Weights of a small transformer language model: vocabulary 4096.
Each number is 128 + 24 x the weight over its row's rms, rounded and kept within 0 to 255. Layers, rows and columns count from 0. Numbers have three digits each. The size before them is the row's rms in percent of the matrix's.

# v: layer 4 attention value, 64x64, rms 0.225, rows 43-63, columns 0-63
# o: layer 4 attention output (transposed), 64x64, rms 0.207, rows 43-63, columns 0-63
# gate: layer 4 MLP gate, 320x64, rms 0.244, rows 0-52, columns 0-63
# up: layer 4 MLP up, 320x64, rms 0.231, rows 0-52, columns 0-63
# down: layer 4 MLP down (transposed), 320x64, rms 0.132, rows 0-51, columns 0-63
v43 083:161144134111142133069102132171113125122171119125129106124137161125110138136094171113142180122106122084077146138114097135094162116132127096137122126135102139105148096156138150149099115110099091
o43 088:143105130130095119153144115117125085145152121140106096124128127122129150162103113083156087078175134126106112147167111166126103110094161120111115099105152117119090143114152121139132130086117180
v44 101:131128150173138108147132141133121125116131153113156131104113102121140164128105156139134152125123171121154127157162124126080127107132147074155118118137097152091155077159107119200113119128092114
o44 099:161159148157146122134111117127134138157164114125105083123153095115102133102100105099151089142150137111099146153186093188133121137079167122138111103129111125130141108131111126092122102104125125
v45 089:118128116144120073138125113174138156117129158124130124133119098077117141098151141159117159157136103110143132108106165116135149102114107131127136110106135159115133154160151157109108080147105204
o45 093:151057128143104127128143164117121126172149100112113100144117137139156108108120162137108070142123125113144144142079103168129110161135124129082116109140158097132142086140122144100123126135151091
v46 097:110139149115142138125161129104120112127083073116161127144127140152147121112159111121170112189123166121147160154089175093096145117126157082129127104147122098127122141130087127155142105116121140
o46 110:111158117147132093151142083126168124121089126152129126130137117105106109144146121066130131168117144101095089146146120120100119110141181131099135132175119106114123108137131090117145095131109069
v47 113:119137129121155120128105092148078073124140148123088082136131137122107170127099144121114126126128131152132128127130149178081167088152173074148092142145122145119120143121143142128115116160116098
o47 118:108082110153140139141103081117114124145150145135136151151103146099128096125119114140138105112104123164090105144172099173133117082125149150133104175097189118118134118143123148103128140091156132
v48 085:189107154102115109137151133110120127104174137126132144115129073130176146130097152151151149180116151138145113151124127147141127154088125166134094107112114097116150154155099130104156104114125154
o48 092:119112133142100138091119162115139107144144122140107123114162102158104145109093144106109126119079161106121138116112141153124145122133159130112148149142113154076170063170154097136126078150142142
v49 099:145156139162084139142090148115107122174180128120115137110186119104151142102120140100155141158117152117148151179122139133081137080127116106141122132140139109095147145101149151128109150112099134
o49 101:102176127133124123128109103143135096126146183121128133107106109100146150123075141079168108168124120160066125119136110142140081106123137132130130104113160113118124075140137100116134136108099128
v50 096:155106164165115096114082144119150112136156151145131134123131087132120155198162139118140142121165140117120099079126093120135128157130089152118122125132165171134112088129112118116124152158116155
o50 092:137159145119117133105119135127149132122143169107131108104150126126113170188092154163106103113126116126109158141119167163149147181127084130142122147162136156141133173136099159158115084115140145
v51 107:146104100113118175167170114132158137119139136149180101117146113161139138181147125134170130145102146154124149163137121114144137142081101089114152129121118141176119113118101133137103127078123114
o51 112:111122151144117116143162139099125131131184115131158116124127112143116158133118132109140167107135116096112131124145158079149124053132117143103121083177098166138118113107141129183114115119129096
v52 088:144165133096125166058150122132112110153141127114137105156126145099133134123135115163138119106167157138080112133108124125099146159129138155137119080108130178081152102116115119155099149093127117
o52 093:158092146125132102115117084158141131122114160128155111051150139160123152122113140117172098071159145114149121136171118139109115143140164137141174154119123133160125124163141127116119129100107138
v53 110:131166131107121125141127100071131148119091153122150151134113143122075149154098150063157163137148118112119106128107162134133076121144109146153111139126147106097126142092155093147097109118144135
o53 105:143108156139116121125124103135145120123154140156152176156168100086135114153149150060151168146092135127147144136108127132097101157147129131137153116081174127133108132079115105150125128095119109
v54 103:157089154104136122120119124141138125122100123182127097113178120139168107113160090117117130137145130124116178119118126155113108157119119164067108104162140125153153100128150151153184135132130147
o54 110:133143131113124129121154087107102117109104119092128125074142112125092138126140137125124158087135156163135127109099158129165148151141158109104082143174116115086166155135138169140151102176134126
v55 106:154181155151116101145163124139144134148106120156117113116139153147139111144135114137116087180129139134131115153143123167088127129123093125114137193129133144079124107134191115103172129128131107
o55 096:089131104114145142143179112161147124087144099132117095155159122173146122101116146126120116129122121192119103113142112153151148117119127079163101129086117152086156133165114114148145151139135112
v56 093:079118140173135150136113099132129121150116132135114133129155183129077127118147122103151113166119113134164150129070113138138124124087144168101134164139159121132132112134148135117137196148158145
o56 097:113137122076149143144113101139139122106135140151114122163129151111128127149142097151079114107133113205099122085122143118124113178161122106121114115113132122088081098125100124130138112153118083
v57 104:158105137140121094162164134129094107127141102142116143144138140151156135126093141136167160175148116100110108139144168115150151147148147153125169114124102120111067097093113127100116090111122165
o57 105:122094129142133109125138157113134114106118126128154119146176063138115114132094132127100104108109131113145125133084172157103132083146169134153143113139137148158161111123146077122179085116136126
v58 110:134172101095117096118129160105121116123166120114151138106143116098150156105150152156110204166102126145092134145137116101138137145126144117137126141145095160129131087130111166169092119092120133
o58 106:160118107123115091103134134130133120129165149134127136119127115148131116135117127091177060103136135091149157097116097120124122060092158099138122109159102116154133102136131131152110081108107154
v59 089:116111166117122132112091113156141121135127202136135176114115140162078149123128078122123102148157146120111120152093118132091155106126173131121142163110101131103127160135156136119150131147165141
o59 089:081152109124173111107131092114159132133156105120130091171119115117140107142123108127149137078114135151089090103109115142099108194139118116125141171094137114105120097124124112116125167116151105
v60 106:128150162140157066141138137148129082117127165154091105095116106140124120126104092150115112158139153106153093155110146134155144089150142149097116171127119161121151123092100135146148149154158113
o60 109:112184137162189116115107099119109161117148138086138110157120101117108106130138119152117077121099122158140105099130106186130150146113125096149116149128128120098115143125157120141136166147144089
v61 099:102131164186097116165132076176145118139158148118128107165128116134121127090127101106119113128130151112120109132132140183123096165127120146090097168155141126130125110121152125106172148109119149
o61 099:096130186097149111152136085103125130155122129133120129160148139140122141148120126153120152133115135195135130132099118146135124162156145090149150132107141089075178139135120139134108102182149125
v62 103:111108151108081132146085129134149144140153108161136088086137149142163128175115195153134121092129108168113123132140160137147127159106152104113095138127099112130143106137132115138087142125146091
o62 111:185140114083148136125155145096110161118146135144121116069120132146095151158119103106128159150118106183159126126142124105158163107107110124090124118123139152139127145120137163118101104087100157
v63 077:123163168115117103176149175166157107139142162106093125118115178091100105129126101118139155153123131117130131142165142161137171133122125108122132092147139095149152094135152123130074117146120125
o63 086:163102162114153167112179096125093128140157133117129119104133114124133152174140138118101061130153125114117114145089094141145145071122142092120099164115125152122113098116107115129140153149144123
gate0 106:098099132147104152133181143100164117128125102110161130142102118149113144108115125126131118108145119136136104152162118161134155115081136074106093142082154116146068163145145140108093133130153134
up0 111:100117134126125126100136108141162091136162108087120162121095121164155122080123085133116151117123158131133115115155129113157148142153143090126131148124153135125069160159144153078076124128118110
down0 111:113136115133140131137133145146156146084099145154104183118143160119096113093100176137143129116103137085127130157121164126110155131122150105157133135135117105153169144094137126139183122093177149
gate1 104:120147133137135070097149127158117107104110128155179171117091158120111148132160131145156197167132146110093118103135140087131150154154162129151145146121132151122130147150125110124145101136100115
up1 083:108121100121124170133141134116156083071137164102103128138138133102131179142069148099148151115110132100181139094136160128154155148151104141154113104128106120118138146124127165156099127129124127
down1 094:163116144125113162154123146108109127152141130114064072142165095123132116134128100110129087123149147131201147143104139148144145116102095140131093112112124123147117084131112164127121159106147115
gate2 099:129069169128129091148097138155124113113075128134107164141120087125106108126106128116141126128163076149161103164133094136150111112108125094128158128148158165155124105121111145155118156107101116
up2 093:160105167120126125105115118162113132140172153156075112171152112123116123111142109099132128163086105124129066152151089139132120142164120131137147163158121154107116113124127112120174151158116108
down2 105:165157129125112160097090150131091108126184142123122126155155151100114132177121158147141098136165159076139136117166128116160140109130180132151135144124135132113101141132127109162142126175113128
gate3 099:116101155108119138071126152142139106098156115164120151083143128115142121120156145142139083161155112160109101132126120102127136114153110103089103120081093079098108109135137132124156104145122170
up3 104:138090130143150154176146147105120141189124137163103156154128125119101151115104121112103150133141109166063125148115147110135106129129107128109099062133129155159111122128118134146149103162142152
down3 092:097169117102149131048147134169108122099156127130166132121117135110133097133134136110117125134158087096143113111092079137116153089139165133111133134112102104100133138126160162120138106110098141
gate4 093:114091125098093153093112153118119147124145100129119116178142092172106117111145110203130131134115135136114144138114101159147123125119081160134118149111098136081147141129151159152118137144086141
up4 096:135134132124165160153120137122074094101125134130141141100163094112159115164122109117174128096128112154109119158146128107149110124114101170167130120120120083153091156136131172156166135106144156
down4 093:127109146119145145120119178127115112176100115151089133156124105129161138092160132121138122127094096105081126130140134158099135077111124146121169159119149137153169132142117136084168146169146130
gate5 102:121115105144138128073129095162099107154088123065123122116102140116145162111127161139077130161112110129139173136091109166133104140121158114171155151125134100122145097156129117102115124134118121
up5 108:104138118132173157150188144092138163102144149121143109133080132124115109134089145101124113116117128142140112124145121138159146105145177155172126114101108089107130151087140086132147119102101104
down5 098:163102138168129144112160124091170141110114169165141149124128128137107160128146136110148114120168126144108123124166166098178120147121130109159088125131105119114064112107128126144160163118121161
gate6 077:094133120151122080144120154125147123168086147101138121107144138093134099166120164102138140141197123172127111164126097156080125090133118125131150097133134123157117108135135108118132166157128119
up6 078:145127145100131195114133114133120146111117126163115132164102101158133127114122118159141143099142156079092110145115180159147111138094130086123120147152140165119127096114114119139085094098103104
down6 083:156172097155131161138126150134120132133146097116128077129135107127146143102145123106129096149187179120112137151094121128125163162101095114154123115141121095157069108147113095126101132134146108
gate7 095:118187155114078134119119133152164143170111097140128101083152125166157127130147147141140132131141133144131091117125117131087113107134125132105118149070138123123115153075174116152151135110141158
up7 094:115135134093146161095124104100100089069153157157100146160143157096127132151109093140084112113137145086157123103141137116093130104150154164114119123103130134158098097137117120107123107094128141
down7 098:123086120117152117104141091107114115062160084102143108131157134107116127160111120177151138081122122120112177104147114116143132100109098126112129092136125149164145080118113145117142119146151151
gate8 104:137151104151143139076117107115086099122143126119125110108108110130115124107086135115084146148101139166099149103080129105139146149156116138089172164126114138164143133134092100129143080131161144
up8 102:158134127153136099135123136128126139160146117113186095111084110133106156116110146104096133092104102106122112138122147192119107147117120163147120168175093101152115116142128184113126119133152141
down8 099:146161073171141119119105152130138143112127129108138139098106114142117089130113092125144161135091151121135173117068125131116164127161123091102143164133128133162103121122095110139166137094164147
gate9 102:112108148118146151104088156140121134110131189166146152150113165120141150121151104146155129137104143133088147089121146078147128119118101110099119170167153106141118111132093131156137084115136097
up9 095:153151187106106129111143164151095143134140144147142121149171146137176133176133141118154141122137137152113160111114167162103120155134125166149137126116152124120161081136092109109118143130163086
down9 107:149116106145109152186112096113144096137107104136150093112149115147155091127123113061112119112115127112183114139116100123146142122176137130154138152165107120137149170139157169129116146115143137
gate10 107:135126143124119125130151111134117143116110119120185115112121154172102195136147175156096103123132112149144108131115112136107123089125131121158173104079157134123106135171172110102132108122169125
up10 103:169119126133122088162130104120067086143093155139142166154099155154112138134092138167126142123164090124116122146112123090095124130104160129119140113142118157101087152161124113100150107108142130
down10 112:137112113076115120145096127151112116129116141144137122106097137151092141136111161127131152115120092108107150115144105093183153189134145149128118088077083112134121182155133126135133110146108143
gate11 069:130089133130108147144111122135163160094114140118135124111103119085152138152140112105183139100145166127102134106113085139124104143137112174144172183089142099105129102116131131121172095133123142
up11 074:101125145136104130118105106129159125175145160093139120141117135125149150100110098131174126141144130100082157165089140125153130135147141164095166134166176097130154126143099164126144085116123142
down11 077:154140152189121101099120144111101132078126124120106118172102138126106116123111101095126083096129110086129139101094151129099131148111145120157137128107133137144124128079144158131078083124144150
gate12 118:128096107132122135103173160152143105131133137159090132120097116144121099150104106191179181106102120158120130141160125108140132086149076135133139158139123131163101118161154133116138119141123138
up12 114:120151111119145125116114114134113151137138136094130098066146158129140129100103157109145142136139080174149130153129101133172124140153111111163131152103152101165160097125137167152161081132139092
down12 124:145158149099139111111111123112111123149155105095127156163154119174138128121097118182119089141110111154140122153106129169123125120116101106166167118147070153139130169105119144105153145137144090
gate13 110:148088144135141106115156151161122160131187119148142116186140144107115155159139139134101146087134114111098150180143123133101118091142117159132114107151151155137100140131132112131184147148114149
up13 106:084147130126075159127130107155103146139122144114122135114089160107149115150100122107097143155117153138113108132121087125178167127091096140139105131127098098130184133125075102144137109102129114
down13 102:152092149127149124130138119139109118152127118144127132151115095138090146143143126179117121130147071123115156153119150167107077064148133153162116126135161134124115171100153154144133154145122172
gate14 098:136104145106098122160139136169123124123100141143156155101095101105119137129145092167129142146158124104135167137104132153133115100153153121168102161175125080164132118152157134092162116100148157
up14 114:084165106092190124142141138097122128104093167156151131112108175092123116121127152117081117129106128133138148118162115127139133140124124125084089127083119128121133170117115128139140072107131119
down14 103:118094153158121141127135116103122135144147169106115100123124153077125121112097120106136151095122124125083127109169168058133112149127095150101097139107133186118130130135101109127153102097127144
gate15 095:185132144117122109176148163129120164134122114102133135114103138157129119152119109123139122066072126146127133121135119167147136103122136129153126112114099094143139205161130085130131112100122123
up15 093:114163100108158154164111112153106086140154133108113154168111151127111088120110114150076149120154135116154113120113093108141149143160139094114146123119171175164168127129132125143141136178127131
down15 089:129131124116145129145133100148089155139146118073144128105148061165114119122105149121152113127110122138147105115151132128135119141128100159086171086114152158143139179147146128107137184102129099
gate16 100:153133110075133125151107142158083115106084100130155163166106146163085120105136155120145123147122132150144143102157148144144136151122124154123103102135180112173141136097089095118148137131153122
up16 105:125167156157114120135133139106167120131148125140134097115120123128103121101164121132149076076122133141110081133149141126135158110144157058113158140152130107121135155114159096118126083138078121
down16 099:139110122077146154160125157143071142132121130109153166152129137111152127152095133130132154181150111120160141117119097113115109070096115149143111146136140102137125094135103140159142162137180125
gate17 078:094144149104094136130148125164158147186176150115133134129140129109113101149140120122127136138064128170132134137149162124108142127149109117154180166096122088095131123146134113133097162115157130
up17 076:108155117118186089133126139159118128108074137142124116160107133109142115117142080186163114138110149115153101128111135181111109143120158124126125148098123129160111156187138123109140102142129132
down17 081:152149155119116153107148131126137102142145100116125101144138144131082152147140125169132140157130175089130153141168136167128146111124120101094165135118154149079117140080085119136099131130127186
gate18 086:159093106134156149139126137159127096123131128123168136128147111152137114098136105119113124123174090138095098090114155110139129158174126125084160144116154089110117110170142126104087167121153090
up18 091:136110085140164131124118117128136154139172119132171156124130119147098124114095140136147089134153132163087070130123119106163129102125110123101187153119125148124139132173093102100152140104154106
down18 094:145142108130119141132105139167161108116087153156148121117124128145141140101184125102100110106119152090092122139144159109147161156131143107132159116099184107104108089134155142158091112157150153
gate19 094:105119143125112177139097150189145143108132096160118122128148093169131153137101136113098158124114104130118184173113111137083119121116122125123164148137151165133124113110114134151105151117155175
up19 099:169155185131102082137112128152123101118140120145131096136141138109147066133144089149123106135118122114102128120154193130121107106147113138157117134133099092091163143092123095161133126128125112
down19 098:167117149097114132141159087117143152122147117093168138128137160112134104103127145118143149129114128170140174162125161161132146103066139119141086139087129114122110150114111171097160126149118152
gate20 106:123138182118124118104164133145062118157135160083086170150078107125133084147123140150152160108137140101167112127127105126155137098161142157131138144117142130088117109133136111131127114146145125
up20 101:140143127094129087116172177112116115146091152125098130137088142134093108102141137170148103131124148158105142112126162110119108168149135166117131084146118126139125100125149140137164126188161148
down20 097:137166128134125154108103131116161154175171155107122098125164136175138144133140095116100121128143149144134164128147100181122098105130115126127144107154106141165134129170157108122105191117129152
gate21 091:124136119125136163149121150159118147100155111147160131131132176139133128121142135143095171136138158084150144132138113141160104140152048112168125122128160174131119140141133161165139150138142173
up21 098:112157154117103143139121158157141143135158126116136091145124122119162150180136111154108131172127126122153120096139158119122144205159095148145125129163080153124095145085123149132140139118098112
down21 102:127118104121143091077113115107152102144097176116104123154161099127139133111126145093166111129145088096124124145092123127146137146105173135079129105103152069137149135140138099101131107108107137
gate22 103:097172127123134069100118174162099139107140130139137110139099141151124120119109162130115132107124133163130102102138141143110087110164155129149126107149089129177068110118140112089146155115116113
up22 106:127158130111124137078126087107159077099132108085098128129090110114128130130147122120145103109124138104123129169111098144144112134148118149133139141105117104136079168134139153165108181075149120
down22 103:157104114127128135140101160120131115152121134131145147118095112124137162115109156144173155137098122147141129116145132150145117182153113143158090075145075127151118102114137107145156106176167082
gate23 099:126087143125100151131107165122131160099105141117187082154101162125160096130071150107137111137148126128134108159135104156135120125102120147107126094168112142113137103128138144147096108135184132
up23 102:074141140158173104127146131117117105159084107141115155120135120162072124091155105130151120159112120136082112097154127133172175154164132130151143119144135136129147114132111161152136111119101108
down23 094:141139118144093128129122157161097144103170129125168074160095162121144145143119116135160145130140116080123199133135096143126152135091146167136117121127148112116112123133148088119092154120156121
gate24 099:131160078162149175119119133143114172076153105126152131160109152118130126142139127096074166150091130150160117088146123146138125110160112140113157124111141113146147143122120151136102144121122074
up24 109:114115100128184155175164158167127144127155149086170137133128144113139124111127129115150122116107112155115143134164094117117131134100163112121112098137123133097131176130114144114195144093136159
down24 104:131082139131061119113076108122130136161114134135125124144133115104103127162103115080134098158144112126138099121108174147129134184169091136103103119115101143140126099136137096163109122105121120
gate25 108:101148117116109111127080153176090136105130143122098169110093147153180127104114088134121129144105143103147122120121098114190149157125121133120135169133119119129090142103158148149143134110150088
up25 127:149119190087126094139079141097094155097140149111146112102123118131141137126133174115124145098170138120099103077162136164146124127147143119134099128116096167090144102132131121127134142133162110
down25 105:127083130121108091153148157162158112155163111123103152101098143120152149098144110123149132093105128084143136177109122116153162094107133116088129140133091100145107153110130142155113107076123116
gate26 101:119128150110124123143076147137118173140153137128155161123126095149124161161142114147143113129179101101086120125117113075100140122084109110123164129120171150085115140111121127105127124093112086
up26 095:140119097136118115139128095160104118084159179146144150109115137120080109120084135119122174088124167107141119124118178110126132128127105118140097074138137114116121129127069113152146094121145137
down26 105:113123099114126128119187125119157126147096121107150116110138120129146141112119125037130109191084131158169111105103104153123125128152110155121131156121126146131128114167115115130122106157153152
gate27 107:168173186116096141139117130168104154154135146104163137136101114183122120135126132120165131140130164114077126140102150154148112129170119117132141149160131145093138133127134082128121158155159129
up27 104:141103109152185115134143116109169101179137147098141082125111135116110117138126131156101098134137095141154098106130143162099144092143184125100180129121129135135147135126152146150121097086126121
down27 098:148177136112144134143146149145103128136161142137148118103076104157101076125140166203117142106160136141121108127122132095113094148163112142117136117123132136120162140157101109138165159143109144
gate28 129:121153127110146155133124098122182121086145134117175138102092162129154126143142140143142072125067113104120150110149107162102110073130126149127121147138167090106139151111113120138112107111125140
up28 121:121130117090099125076125162153126095123053162143117113093159131125146141156134133136094144121151120106103089147167169134125128080123128154128118115110109146134161138117106160141145162123132100
down28 108:071143125120153161110130144162136079151162123177156108152138144154147116143139139149144128114147095154123133122100084147116109104137123127105154120164124107095140088075127119087144100139117111
gate29 104:175124145157149127121112143112181117120151179133142105145106127124119098075105166140128126140106130136105129138139160138124140164102091101152134144129158112122115146081177102127116135162171156
up29 109:145125132079147107123129159090122154101093106183135131153116070147122136100120149138131149145114109127135122136104086123122095125116086103156114161127111135116116103132135137154064164142163144
down29 114:164135131153115159106142116133166116147149143111091137121105120115105124110137120118170155137118114155101120143135181110093153177092142195168129124113096101145115106082132131100130161115120120
gate30 088:121078124143152121159151155115103145099103144167107122121069130133164169124163144101136095114121183152104129109123100135138105158121150174156131095120103152135115122114116116113143142121098163
up30 091:121111103149106159087119130130094167105085143106133069142139110127050128107140115186111112137140133147099105155117126115121156136119151116143129142112135148131157127125135148171155093138106127
down30 092:132105148147136108176138136125115111147095133145112120141078140119185152159132169111153113138101160090128149157090112137127104115127110135132122106125127089135083130138103116101087186094133121
gate31 071:109120120178120088130120149130143091115133136149146177146127111096150137107148137127119118161148112139125110151110145103082163136134115144125159122084120137126151145101097153133075158145056124
up31 081:109106136134147103131099156116142111157124164156120132185119110116144185123153139137133168140122120093170102082143132148071140130164133117130124109130121132186158111124117149093115111120095117
down31 086:158111107136103158155110192105109125118125098100106101086105154136117126123113133120107115099142121127162164184075111127147139079088147119129112114142097118126141140142104148133141099126163148
gate32 073:150118098145114098102119139158135107114145179145112130131106114088151147095110145129143169086132106104153112101154136140084126117168111122142140150149131151180103118154165164121100090138107158
up32 072:101143191106143147126126100101119148148109113114134111110152139162112123155172146124086135140132135112107114159144142076151148140107133150093140119158084112099163129098121083090132145127163109
down32 090:108133089121082109121121109164138106177125139161116108132091116094163125110089119176174153134114110142135134120130172126117102136149086135137142144145165145135132100116187164113120118123141147
gate33 097:117169125155071131111124090122162159127119129128122133139129131144117175145107134186140114156144144130133112143095119136117151158138170109128132173158134082181108089171115108125133133108119107
up33 089:131113140140133136118146120128124160113138097186094150126104138107145102163125148096084108076139116124098166072099143125168142142124141132118098117147138136111103167117136105119153134161126182
down33 093:113120119090159077143131152103064155150133105091108114105121123139144118121141101120115142095114117092154155107151127097123153100120119151147104109093168150108154132124185144143105141165120122
gate34 105:124088086133151118118155099142142149158104138133191138128087119131098147133138120152121107158146122077146133108124132127129115113142094139178099149128105108142127180085150156144165120153105148
up34 115:120134142113125149138147126162107087146104207136113142089100110141170148124159162129107143135153109120140105113129129120090165133157170103149156104110096153076110137136145135146146140141143143
down34 113:106095131136122126116135125138121142100138122135131091117141152129125103157092107106131097146158148118160122149110111165153092196111141139127154090141143113149097103113110119080130146075093078
gate35 113:160119107100156139121154194109149127150142118150126135118137142103186126121110161104111110135128142139119097118102096156134107098127114061121149130120113104076112150137135136124102169124105166
up35 114:133091148132126126140132129140148082135144090109126120093143151154139129152126152138158116133148124114115126151138137128093175169172127078134214141128152114130089121162162102112108142141124131
down35 108:131160124114138150126103107158134130130120147161152129144124107110178168110138101125093093123094137138144144133131196133171134130123148141167109088116097144162131087089146115132146160132092100
gate36 097:146099128178107139116114169094086119111148117138134123137160096101108132162124136130164164122119170173114096130179126157132132106103127170145097120122124119127115158071130091122116127117149141
up36 097:149094178151108150151104134067127111091104135083132107150145122121097155137121130111148137122112152125068158148153148138149134129110130156176102102113122089119117157100141138124122113134107090
down36 099:114142120166110151115143106106179146115129159119106177140148122114164103082170132121143097126120183140129109118131167115103143144137109159152099162109113116113144120160144163110098116125174117
gate37 094:144104137123115118100143126153054122147130120121172101107096166102107159102148148114089103130140154142131125081140120132127150123119151180175124140145139135151117139106151113119099073117143118
up37 098:120137130144153140124175122127098129122110133114111106177103123127143091113139098131154121117127058136122168152123161077150117144129160125055134101112127098154134078140137139116114119133123140
down37 095:143136156165073143139090143128113131142111117148161136121152117142111123139106094161145139175151135139109149152134115156154117120092076112128082132119101138129204159156136104123153137121131126
gate38 098:144114104103112163150090107167148152113131145135130118116125105134130137117097093174100140109127156073127152127146153157137168124140153169145137121135129123142123078070137146098148139106152085
up38 098:142131119135117132127174148176092115137102110128075154121113158115153144179134129089147123168149133080152146110159111128131116101139126123124106131073160127106113117146123157096153113170103120
down38 098:130124115188122140081127156148096095129131101112129146185128117113156127141144153123173095103125129122135118124104104111138123194130091106135127168084105131132115160113139104108112110121094147
gate39 100:095146114065079156161127131125112089104108094106133175147130160124137131102113099147101136127144143172120139152129106119082136126124122126119177135152121154180125102120120127117115102130085126
up39 107:107147116075120143155123108112158107131173102152165147148151166092137089090161124138115101149118132139070134128146117148105093107122135144122136151142126136119119124098096123105167135136174166
down39 113:112151066101126145125157120124157153085096167136137137087146139113156101157123119196137103166139137144156131163150134138113131103133134162132134105090108134138128163129127116117120101088120160
gate40 115:131154120137131143125115115124136066138091115101098142151089143120142127115122120141081089065124102101118079111114117148139153136119166115109140126145137069145090100119125155105110122149108109
up40 107:155103122150109097094148110119136084126079151133106152165100135136092166144123142116116144130111132077100123125138131077136130134144138144094159132154136128105139093130101118119072181153113124
down40 104:139153124119143108132127134135147148179094128165049162139144148131145160169139105138155116135098146157133113150130103090101142092163112121173139118122101137123140123161145138114145175135133111
gate41 082:145149126164135099099089136132080113106085173092071166133133099116142126132127123110096104123118120100105164104091116177108135128105154145144099143101119107123148142126116105109116136139092114
up41 082:166147158150136169136135123126130108125120148131135099115169129117116067108081130159113125148136131151096101132135100125070088156105134108117156143092137108090121120118109128085172109131144152
down41 080:112107081142121079100114152113133145094112112147121175124129101137149164160148147131121060118109110123105145112102117137166157134121123150128059093140122139149162113154141123120143126153116120
gate42 092:134117136132106091119107125080113148103121152125120112096116134165145177129162141079111162135112156155107144095147114092113126174144141106106150153149127128138161135108130120134178140097113181
up42 095:151128130172133123133124178141121131140089118100132078117132159090179124118127167129131144093116141148139141130124132119121143110102091152140103151104129042144158111154154107155113113129117120
down42 086:120106135118134134102120093117112123061146146160147177131147100160072132135110113093144123121170129120129131107178119102086151098138091093106140124126146159116102127112123138154132125124147169
gate43 087:155112151121134124120127147135121162151114131115109164076140107164097090128150127087071143122128138173113109136090138098107135144118125115114122136122179112116111120071110081144121140135085111
up43 083:142173096173124112121162127089153127084149151121132126168128185098105135128100129119148125155129132119126129134163112167152170094096151148151132116161088125118155132132154154117130170111149129
down43 095:101108143135123109154144105149159147109150117138118117147119126118092145137128109148104136084129122161107078100091152154084113149083155135087142096133158141133134069126112113120101115163149087
gate44 112:156121128155107136091106105128149142079134129114069129174127120141097155114138170151116138111110122107086122156150124109158139129143151119128137147172142123152141086089166121124131172174144138
up44 103:123108124091209143162123147103139160112152158166130114130103120153168068114164121103157151147130108124141147101113101151151129137129150140110154124087142129133139106116092120130167116131128126
down44 109:115082110102116132146183126171113133146110130135166129098155137121125122152119140062137151097101147129145151097118094130120104093138115117112127113101126082110154158095138110133124111091177133
gate45 024:115078156114124144130111156114147106121100119148157093092115102151110131121113117110117144100118075139128139162121163115140132099097112127093141086116129107129101121127138132086073182089125102
up45 025:119104104111138127093132151146127117104149111153141104161165101146150074133131104106144154134131081149125181133096145120145148110138121135105112099120126097156132141130148143056100137098082125
down45 021:162124097103166119128114163147121132167124130140112148140168077123149160140140148149106184093100118133113154127106129166118141130083168145111094136126101137112122128108117122082146138113075132
gate46 095:139133150179133180097075146157106121138101105137149131156090140160139111139129098080147164095127110104129110159100159152128135139136123124127127156147169109114096105102152149161137151107124135
up46 096:126155179142141135143072135130142150121137163156159140125101118156133114162115108083102125136116123150060095129153120131143126149165125110161094092094143119146076114124124118134143125107144102
down46 098:160099101105128122112141127106151143134088117121116122132142115101122120160070148131103109123161140094072131176138160098126139106103129137158094153140143169106065116156105159127123124120123118
gate47 109:129112132139109139113098135152100171153129107140121131086112179129144112122133121120163150104107151178153134163063133089161115128126122117160165121132159112108095106112175129133116154132097144
up47 123:145150156159133125154142164100159119086169139087113152152147111098150116171158155120091122074131133133133099129137112108152132141133142116125137098140115145140123155084189117124171118115126103
down47 115:161132146116146116107161146085148111123119149116122103116113096166096137139109110133096142154171127103130098115148095126136127181109096126077103144109184166126135116146112124113115129180101121
gate48 115:111184115136111135114114172160085152155129117145124125086127144092122110117128143115113118141135114121080110085110175177148126100168120103137128082137130101123115155128141132132139083108107097
up48 101:113175144090131103092146130149108163097155127164147121129157124137151167090124158144099077142131108086114148148135164162133156124142102128132108101106112085138110152147148160137113138124164129
down48 105:133131141105152111141123093124142087154112166094136117127146107163144126119128119092115162111074138137152130139126118111096126120086109127150120117149130164104105126151149097085080152091180162
gate49 103:104120135113129110097185111126135098110145089122101108106143113109090144099140099144139120128127119121101180113129148114172081106162093120151105130113135171141112118112125084115155177112127157
up49 101:146092146119111169106100160158136104111131097098113120132103099110137163191120086129141110097162128106160121119109150101158103106141117105142111132108090145114136121116137079111161155156105139
down49 103:112135126149122084153112152103123140115085131110148166142084108124138101119088159132103129145133119121127094120151093155110169158091134151157156116134139079143124117147144180143088109102121095
gate50 087:133121121118126128120134105118119109149113130109135136143143165119155160116115096120151138121117116140142099124142104114088162204178103125125105103124108140144118102183087115078123149131091079
up50 091:134118136152159123155176142164105085111170148155121152130123154087124165105173128151142141114112159110159124136118105079134110127106164136111102138116158121123135140116152130093171154128085107
down50 095:132132148143121121125101145101152153111154106095135121126124077139129131155143135110122101142168106133105132136108152129117150068123116168177156143126109132092141166197129144152106096126136173
gate51 097:132128142135113097088123094148106144134138120107083129158144125147142107110125140116108168108166119107101110130108117110113105061110157121122114118158118141155116130091108117126099169095082186
up51 111:128151119129119152106166172149130137117110069124146115121150164140168076146144114116125155081149148149154123115115158105150137158138148120145123096113150092166080154139122140104148098155111117
down51 100:118140108126125133115125155125119115154116126151164088130120102133143156129102070106180094151086157107116130104156148148131126106132124132138131151135121123096160057149142107159067123152139121
gate52 083:141135122189129171153128097153120141162073119157155131118140132155142112138120108148164155139052142115101132133164161161072140120118116152113134113110130146134130105130119107141132128098137143
up52 085:124116124107159089110109149115082098136128111118130150115084111122112161158139144137090120142151116141111126141127086101141138156167173091139168152116118102134160125145143100124173127155171087